Each number is 128 + 24 x the weight over the matrix's rms, rounded and kept within 0 to 255. Layers, rows and columns count from 0. Numbers have three digits each.

# layer 5 attention output, 384x384, rms 0.265, rows 249-383, columns 0-63
115103167123114137106165117126151096140117083122110113165159131154141146122140128130100131143139117125111137100129158081165149135114185153172141095142121122112099097127107125122126130102101121
118092120170138136093133124099135086136120066105098134127157074090132161112095132174109129148100123101139139160102090105166119115126122165158129151107114123134145088113118106112126116143130131
118139108058142092131137127159134142109097157156143117071138109147100147139152116122141118132143124085136117171150121094110149122111115161119127120161147124118141119164125155134164130104161139
126121140142108113136182109154117120134136102099153162160129157136143140158123114119098147137142129136077106130077161160113122099088162053125103136131143142067128120147083153136133170135130149
119116118112104118181085111093159103124138143135107166161137132126077132110118073139094103118095107154125099160124187097154184143120137128141117142163115140137156108112129140155169142133132094
122135150111122155105108120112146146126173131087124154119134162146161124178162145106112121125134122127102125112147117103121157105161109118101111105113118144068139123129139141147136112140132103
180124111145123123120132134144106158129103135076084115167118131104080108104099141145125109084118122133104113122114170102120120131123090097103088137119166157119177107119144118094100193115130133
091099097125141146129151124154107143113101111088150115130114091143140090126109135075092128105105079138125136125128101155116152168124081129145148097115159111121122152150124114111115091127124139
140141090149138133163179158086112151109141156122177164125142108125119134125105150130122122111179106128095098148126144081142118123169131179131154142092120117195166116123148137124133193143150129
105184101151119143136126114101092127084100123129144154104157104154106126087130145095130097168124106119124160132100141113116107095129095090086123140085141145163117147138136125124106122115115123
166128139144119120101148096125115086106120143133110174135077122143110142145181139097093167121159113151126177165173177127088143152112139208119130124131139119148127124092127082126112127112097146
124130105129079154126144160119160127132119066184163096164138135115125153088151129130145155119123137130154155123143142143161126148138139173143135122122136139151133103136114103112157132130178140
117165105155120154117111137133135169137087137170096122081114140141146108144104122102165113125114112147141139102121132090122149079118141149118140114165107115140123117106142174130112114134089138
077141139132133110103119107143131175141106142145138144138125129148102113132126162141157132135168134139117124106132146131110172122132152118180138090118100102136121156121157073142147127112134099
141080150090102131146154171108129113132153140157090124142154143133120101106114106127130104120116095147184120148133161107188131145153123146129132112137165135132135100129118125113141118162113126
137102122113121123113133090153150151161143148160134134113128146128122134196092139134137154115160123180132157146119139125153136092140113153133157136121159128131079150103148124118060140107154154
172095162159124127124090132091087137165141134163162138097090153115129141128138122113117122136154124120158093107171105097154125113146158156143124107080159147121145187107146145127140112078118129
171138090141106092153101107094141140113140105143138174137160133128145118108186103104146175108149083166144111131115133134058102176123122161134116103121147076183135100113110080107091119138131138
107129177081151101170116169089135119105105176079087098084150104114091122138102121077135132072095165144130112153128095099089086116125111108138107099099118136125150175171181125106124124056151132
114123138104139132181108128157142123110138136085092117093126105104107138123104122136144168114107147111134111092080112102072107099125121153122106116154136169120160141102184133115165113152130131
152160114144170113102100102126133142122118157108137152128121142125150140091134140128118109095150143153111130147158107118168102160097131121138154169128122142128122133098118154144105136101102101
083120163133145145128140129145128168096149153147129144132154141111096132124142084113161166134118129106114126116167124179137112080121129117128146145140153091132104162178100132136149129103130138
150111134116126139143105100157152096122149111117132114106098168126089110097196121151150115133145157153156128083158138116180132113113126113124095139158114160124116157152144091142103095129130104
168106137161116148110109130132124114087084111141107123090053150127122121178129153130135120118099135108139148096094124161140117135153134125181145119092104152120107142113107144097115157150129136
101161109085136113119114143134152147140169102093130149106114127111143122117125133096135079111177184150089158136160114099129135135154108142086118125130136147152122150157119140102139145105152116
117102124141139154139090094143105156088116122147136140094093157101162170132141103112146107141107111098158142131100135131178109125133100148149110137160102129111114108153180114119076152124129112
113083168168155135134147135132113154128149123099141083138154136122126128130131129153122125099134124126117142111103077170151112127119150135119110145152136155127137109183145099100111132107120135
133180071167125135167105145118158150123079099174116117150114147134140161087121093143082133142104131116116112197099141124088104095093174137105122130175120158125119119170137097133134111135148169
147151143161140122105094119132139163078083108107120129176160126137126169096121169131131136145156130162119151112123126088111112130160135166121130092115138129109146117121115119109129124145095127
103170148162124146132132150135183110080097115098154133130145090098088120107125124122134107131144150118130135151114157150124138146139184130141143100116103124166150100159112122137142146119131113
105100144148104102111085132100150142111106142144131104116123171104149094142153102122096106135125137127100085093134141119095088118115123150091134120141094106141095116115145123120121140113095101
112149153143101126118176105151149140122114152138106172144128137122142102104133108130114154132135150149163134111098107155103175126125154091163132098118112136110145100105141138134119110120138103
146130122092118135091180098141095098124117123088129107127122125143117123140090101079094123165156132134109100143064115136110146128139147164123131165118138109116120139146130137139127093164109137
128086100136142090087123123103115128149108136127144108153194110113113184105161148136157139148138125138163152116107141112141162126091100119146157130122126147108137110157090168129136143141114118
172109106141157137115096120118116104115124142158125125156089125167120078106129088130135100160106119158119098174131111148136127168127120137135148091105128108095116100110128133146090152131129110
149140124110129126130121140134132145092163114123140113115137146126159136153115133148111149121112123128109124155119100160152119152106156151158146129111104132144108152162082117149138111112146126
121145134095166125157090126143138142144185155114149134133103118154188075144074140102113122095122115121149172126133153130105106155149134139125154165136146136104132156106135157133154113110162137
101163095141173105129100126163114128109120167084127104178170123141129169115122110139096164113113140138101167179105101088141148123108157150166116106132112099096088142103162132144137131156160125
126124107125127141106143160141140131139155140159132140145157142169104119134126149118110133155106123134112157174111137154110092128191117133129087103171124118080125103138150147096130070137136144
108146114130148116127124141127136086122170114131126116148133114118106146130148128137165127152121113149122122161118177118093109117125147148134138128096166125119103097146141151143094131073118145
149151097114150139153163095136143113144142116087097137130104133112135142158121133036130168120142128111105168125105121146142094103136099148118112148169156122110113105132151107158143105082156128
117124132147169096141124130144133161145142131135155081115126156133166126122127131144145127076137156131130157137106106148117139125143124154128107115109146140107159114148159116143094157122138087
109128106152129109160099132130161112141113114149131130127144112173149091159096150147115097140061091134106142078144118103124144133114090153141146109175134120132127143121142060158174117156160148
139107136103141136114155137155148137136160124114134128076145161089158116099105101115108154125129151110139121115173124133103188100129141106167128142158174133131126114133140136156131144149139116
144153141145207168084118149115128097159141121122152193094147115141113163119139187124104151110106155149136133114152153131131085114162140141137096166145144126127112119105145126173128114092103122
136124152125132133094127113120082177119139120114119132164130113144144142125085119126136135123128120100179135165128111166130185118137146096112134135132144119126118093101132139138150125138120125
126128105101151131112116182118114129110088080164154144117126103109132112147108124142130155094135128141106139086125142094149105156124131138114140108095145166153104089086169147129101116146108169
116163132129109118175109146095146132151172105166183132137147118171202126107120126141112098130145146121153159134113103151099112101127134131147125108125110115177150123160108125164141124140158136
126138127126116105119144150146098099112142122109110093143127133110156133125164161114146122170107125125078148125139179135106110149139088150152114110127122156143137152117105104123143087114128093
107139137147112144154125148148151158126151134144089135130096136108139119123132118058169146109115102124129134122156178152140110141144126132118150179131110106145158132141147098147129114159114136
126130120150135150104125116146161126167146151119110098124112130173135139145096128119123134139156093141122127109155152148100131127089159174141107115087141137093137132130129110117111136131116155
150106095090128120158154136150167105157143146109092164096148170097103108107143117132151138120137150133152128156096136150123123110097128105151128111167117112121142172138088146118125158149138106
189122108095095165119139136097102103129123177123147139139127133155101106081134110110083153113130088135121153155114131109121126168127191142102087130132133106139146165141116146117144122134147121
127161107143136125168115179103075131123108173072132160110149140097127150137156123145113101114130139099135103106171082176110139157173129102131117126100129114121114126101128138086090149132159120
129140116116157153149121134132142112146102142144144112132136120143134141158102141110146093130158153166188110110115100137159132149113123113116130135135126141174090099147123046057142142091119113
147126141146139100142153141136127134173155107111120077121146145151125118107108101166145117101133106153168100156136130079112130099098127144071130147112123129140104158096127091161110094111112114
148160142103114096089111105132101117144149167124095122147148132145103105134193157135167120092113129132084146112119129105152152144126126096100113126086170115099131115143136155165178107120151169
083181120127122136096130123123127166150124135148144129166135085128109128108121142094150162129160160122123128151137092153140108150152154120175098128117145157168153155134122150106188110152138096
138115131131148119149153143159138097143098098128141078108201147124139123134168156120140137168102137114113119082158083123142123147168130155145182118124141107126111141105087125167107136137083129
148087142090129121147149120129132158106164131169133155138091149079119101116147144124113102136114161143120143109131106120144166140125141113114144161079095122124108137124147090126095141106127134
123118142114103131134142130138111118134139150124147111126145090157136176140151140114144133112174099114093121141084129070071160131097092111137106134121139102133141076087152149168178148130160117
108147172149063131170127091148139151158098160143117146072151094111161116127158116094136167091110123102155149134139128111138191126147103167121164139148114073140130138141121115099144148134133128
142200139083117120091167076083156115124114164147171109120148145136109112117128133180134132102133126107094155132086125150088097144117139142150154119128117110139132138096141106091142147106107145
141095109116170127098098096101111111102145089155125158125129145144130078146111151130125138102141161130143146124114102143144112099120139153093106116120093114080130125124091131153104157120095129
110117105115158134092147140116088127064129166113109115122165138119142161141124086113132129144153132118113117153149161084115101144150125124090134161126155091141147109135145131136160139112121119
140117142112167135099115135117138161126144120125101137140149133130138091109115143128142140162092134131139108145119134109153111121163175126151097134146142085122101144156116066114178097116169126
128124108159141121089121117156120110109111170134145090164102114105165102144109137123105160110122097097114165101136148133078130107097115123145144133101084177175097135110123153173086181172120139
127113106106153116102137113075061168152107113117158126128139161130126107133143137147075111123143129153078112151117200101099123147117101122124119146154143149066106155129101112077121165118157135
151121115135142151106109154120131119071158149126134177147105150087117096108125143102139093152095173158112124137154119109150159124122074098103121117139108145109128139130138125141134141133158124
102124126132086151141100161131130090153149158122096130111111137097123155123121076115120120148152132103105120205139100158125148084082150062163115112111112066093142146149139138125122116166142142
116112099136123141127112115129131113101115135132093178127117153128151147103128136115170127127119135151103137177121094145153156111137076125085084126120108134150162139134126149108143122145155136
141133133146121121159096176161114150127113098117162158124090124101135134099114149139120125101166102132147138108154143174132107141158145136110111120137148109108117118101100137112110126157144142
152121139163142134115160119132106135121140177125166159133145147134132145094140158058132117166114112191107109117118137118144103120142167117166110126154134129131148092144144169133111093126112128
120117142148123148113135138126149094139179126132131115136146092141107143118140106121107125121113115156110146091178089088115135166136115141128104197106098103127154095114141164106121172152177114
077091143110138129142112150147117124139115131129115151135097152134119140161143106167108156116152111112151132124131089087136149154112134129122114164111141137123122146147107122170124096125181135
181145080130122138124111156151053116127112112123108134137182116119125122151144116140151105121149112133129147077125065141129160131156156139135121186100134149100144125088160080143127115148124101
121147142130107126150126134155161152093089111090138084122116145137145122095147118150147125149112143155100103150165166131150144138148107124136121139106105148152093091144120114104122115128114190
155115133165109108103139106108172104122143101184129125089152145133171156109123086079123139159156148121123146131123118179086128162092111180139139170133102068117144085138103115191136149149124161
142120148112155102155128138150086109085171115127115107171107139095108098120128137117131096137109095125120125087099100138103104114169150132117090135123127094146131148131089120113125131152107138
128087177150134059145123154143121132129158130144106085117158142137071117086142145173080139156110118147113136115087162135150117101146115139160127165139118141114096117120126115133091173114105146
134151124126145116160144185103124127111148127105140155109117119097094146094118149131133104138128138099135101128145153100134103113078147151144135092153128163146107124161187079134133136088116138
100151158131100124107122108146125135114089142151146101139121133185114113115086182099162169106139088110153085104117149167129119122175134107147141120134132193112124125132097119109164115114104121
127127126137122148115128159151113111085112132169161140106136116099150125126121162144104138133162115146128145125163139116166121165145097107140110138176135146140157127118119186152108137136125100
158120130158161108122118151106136136135123106103150122139147194124124079112130118160133131146157138159133165115151131127161097095168108115094141131123115126121148138093119174101101133131114132
099115111128089172166131103160145112136106116136115154151137113134111181133151173103094131141170078118107150144137099115132190103129128179130119093109119110153122135106088163129178117145108101
118148150095111128123146150133194130157149095143094097138155085110092138110105140129133126144109170114149088106105108153136111127138086077160151148096099114125135101168096133106077148121110149
150177159103168136130150102120130067146150126100095143117162138065111154130159158085140099118153159168138103125079114138159133153155155099120149188087171163105151114138108149153137109110111173
105099139148133119110102132105127129092153159092088163163106141083118147136103124146119120117106118117108091124156159131135132107113093108163087118121104189137159171085106161133088107143122112
143146154109107103163153145083112073119126083155103124082097131170129114114151140127152143123090171130129109140105110137128139104104087165141136136148143155129109108146117131115147162132110091
121170108098134129118143119118148100138144153152109105122147146164136113146135120187140086097120120093112162051140158134151104109150117112141144111118091187125140150149164113141182100104135131
104138160135095096095103097101168144151109114105156089139157176141129143162104132116122132147140100142108145169130139157141152155125150125157170125123143160181116088078089116153123099089140121
079128153107196151158146119131143115135152155134151122142127113142088100123098119140149152098119087106121139130149153110131114158089093125164110115125156144129155132134091131154136112160120133
125105115108153148144133189146131068111114116118122165104099153140098122115121139171087182121112132121151152123158150131104155108121091112111110148137111156099148113125147101150115133162145153
098155169119114117135116073096109078080098104120091127162116148118173125132095114128120103111092129127145121104130145116146135154113094093113140181148182106127138138110067124185143132081145146
108099132136089106124156114152118111090131162109132140149121139129100128124110115131124131131111120124145097135119123132097105115108116141106127119161142125157118132134120108120093119148123147
128148138100121152115124137103159168135080123119162112118121155137117086122130077127158143130111117126138151125146136143105104102093098124134118129141160145087108141081139082089177145114136098
107139159116168103111137105108118129106144123125121108113134079111129121149100110102130083104074109145156133143127123133138130149159163133142107113099140118119137109155120108154136113177152119
124170119160123170140128178106141137109080129141141128122155161137154119114141094069087138127146152118125120132100098114128155088139160187131119130115113117134113146148121125113129158114155133
144146122123124129111122107142130115123112113152104149122164117133110095137138126154101105140104120109097100132152121083148138144105150118145141142108138114149110144135130120164159129117109120
094103101139113168132129129137154122154138135117115131130157124108088097118103141152127129146104115077132071163149107141095132167147057127168117119157127152152122113107155127123104120127152109
093095138129147142142168113162160150139084088141122128157136107117112140171103124107100105120180119121134112108122124174095158116109165139055114124126125103117161161136117105111139127143113149
152138115127082171143087116101150110135152108122096191096105140113131120154113102151066112159165174134081124142145155076174133157124150117121133102145111138119132114152103145077124125117107093
124102146146127146079098128156119147128151102089104100127108140137098159155151131102136150128182158128126101101121109128113145118126139106097116157134069111103148131130146133137161135143131142
138154100155092119160101133125151110131090129137116097077131129123105119079166126141144087153155124136140094138154121144109135108137124101137138157128143117134130128094149085152117122147101113
083112099170112114148136133138114125148131153129147116124132138146158143118114108144137088128133151124116083152104108142141114148164104124110139126134112114083135114142095075081148099119135162
118121132120176124125104156116085133117153113099176139108133139158125111116125120133127138193142149165119136133101135152138114151114127093151122097111112101092125172164133146172121093115127098
105127134133117130132126112108123117155152120114119125145092088145109157138154118120129172106105107143103169121125165191129127105129159126091128114130158135118054108128124126125115150099149123
127156125097126122140130094117153104102113127126169115143099128095137142127145118114064120154174109099101128092173111214138102147126111144167101148137125109150131081158125146134109102096132120
165133155100127126117155168147138120154140124122119109159131109087128112124137101165144148167129118108141135114152128138123154105128118149138144163117144103112089140069110137133178085128130114
124132125145113108125118138143098144123099154094136122116184104120172140097110145124153148147180127128130129095148171154085159078145117110122132116120105138151090116086082146163137145087113120
155102155099165125070102089112092137110111141120147134094115112110192137140129128142141117122135131125153126155140121138133097156113150130107127151126170096152140129116105123128155114135077093
126151146137135171114122121099165131120129178116129132127120165133171128144146160145110153104125121078157120075120130112106141136114140114130136137135137156165140159088108095124113088164103136
114121136107162144130096146138128105110151100151134118120109118120111120157089124117161119101139146182097137145115156111154109174127140140117114140164141134100133115135160127108094101152123140
139169151193118115108127116111133120162105093141147149122155121123137153146121079107126099172132133095072117149128098124135133120119145100108138142149154128152139127126126123113153092117091132
090148148121146159141137118142119116088133114068150155064103094110094119134138147143135140141130111123088101140180115127155133160144134124122118092077124097165148121099104098114125134105133141
149097127156152132138103102116110140123142091135121131169136152132138112159107153119106113135140148162110173123141145143084142104148109099098099162079121099134133118155064124177116093127087121
153139091137131121114101154141113141162132153119115124128114120089159112158160132149105097132146147116115118140117111101116133156102120084146140144127142154112117170104136134135128105098148157
143123133163153119163093128161133151149098100098116129131143119138116144129137114145151103119099152136161137127116124127132110130156119159119149107131147132135137146144137168113118127175159141
141144161183106116108092146122121161147152108176164127131115106117143158133134119145084123140131155139142098166112128129122124102106138118070086139132151121097142120138076164146112136149166117
080147116135111115123108084090145147156127103115161142163112172147126119151134140096121138135130111130147092134158149147148095150074119121087127102069121122126148121118125157131145078129146120
139144140150146136104162169110078087127132109100135131182107154115149135122133139104141086096171096138101154148126054119111100125139094073106106131127150147132118120106104125134114121170145122
159136116141084125155154116106141127112145129130128137112088122130092131117102211138112114115108139111154100119151148154112106139153130137121143118138116118177088141137135150118149163117113072
159114112115148127103143149166116091131141162128148123117138087169136133143124141115149152092135168131101117100132122129078134084125133101149132123130112107111116089135193117119115114129132131
146182115138120060101103137085133150109140094117129117121109132118138108103110154134132130105130126116132124136183163151109109118135103146126142111120109112130116128153131108155117123106116155
175140099095148137145141145171092178126130166116095078126119074098135132085130110088124136079156116109131076147135122112125127105070141146112148144102102094171116164100160141142120137088112126
146138101139104186138156147108160105133101112129134138092119108100166144103139083108112168092094082120156139135132121107130115108104137094124091093135154101136125170125134136130134137130109079
064106108122123111091123116127108130121089182124145088155106136113144114152129133107141127092102174135165113142123110110119136164075139113120137157158113110145157151101146122162155104132096098
115117171151136139111154154168099130159130132098117148166136133132125101120103135126112139137162117121111129109145153113120149129124151097095132134106109180169163138135178153151145111112151117
107109136138135165060122120167115097125152134145138098147140139083111156125139161151104117155159138130155149157096148120145129128123139108140149150134176113094136162148150143140112110103085106
116102114141128123112141122140096136114115131123122113143146061125126108141153105154107103139107131126159128159131112139099145146113133133100164100123096162141131102152115133137147157156135097
089119147153126092092121109123115131108128095140132144118139121137134090107097170132140156126118146145101144118152158180150167122115122102132188131140094131148136119145146127078137153140126118
140077149134137097150153116102126166139139098173129132139086128125113164125096105131141129174106115090132143126121148150128139135130143076120151113083154108100161088123087122114114143131100153
134115113122137174155138169143113131131149105125123098112165084132127128130095085139143158085145130126108160111124102140104128163133130140107115097119159137079172162136121162118141103174119143
090122089098108169092133156091108113117128122135133113135113142124163101105136122161121139171107139128154117120116167143170108122194129115140119163116089101128133131158184098149105128137140095
158165140137140137104119102149107129076153117114156118150147142096135116100201081128050130169135096159134108127126093128141134130102127160098115153149173138161138090118144152139096121134123132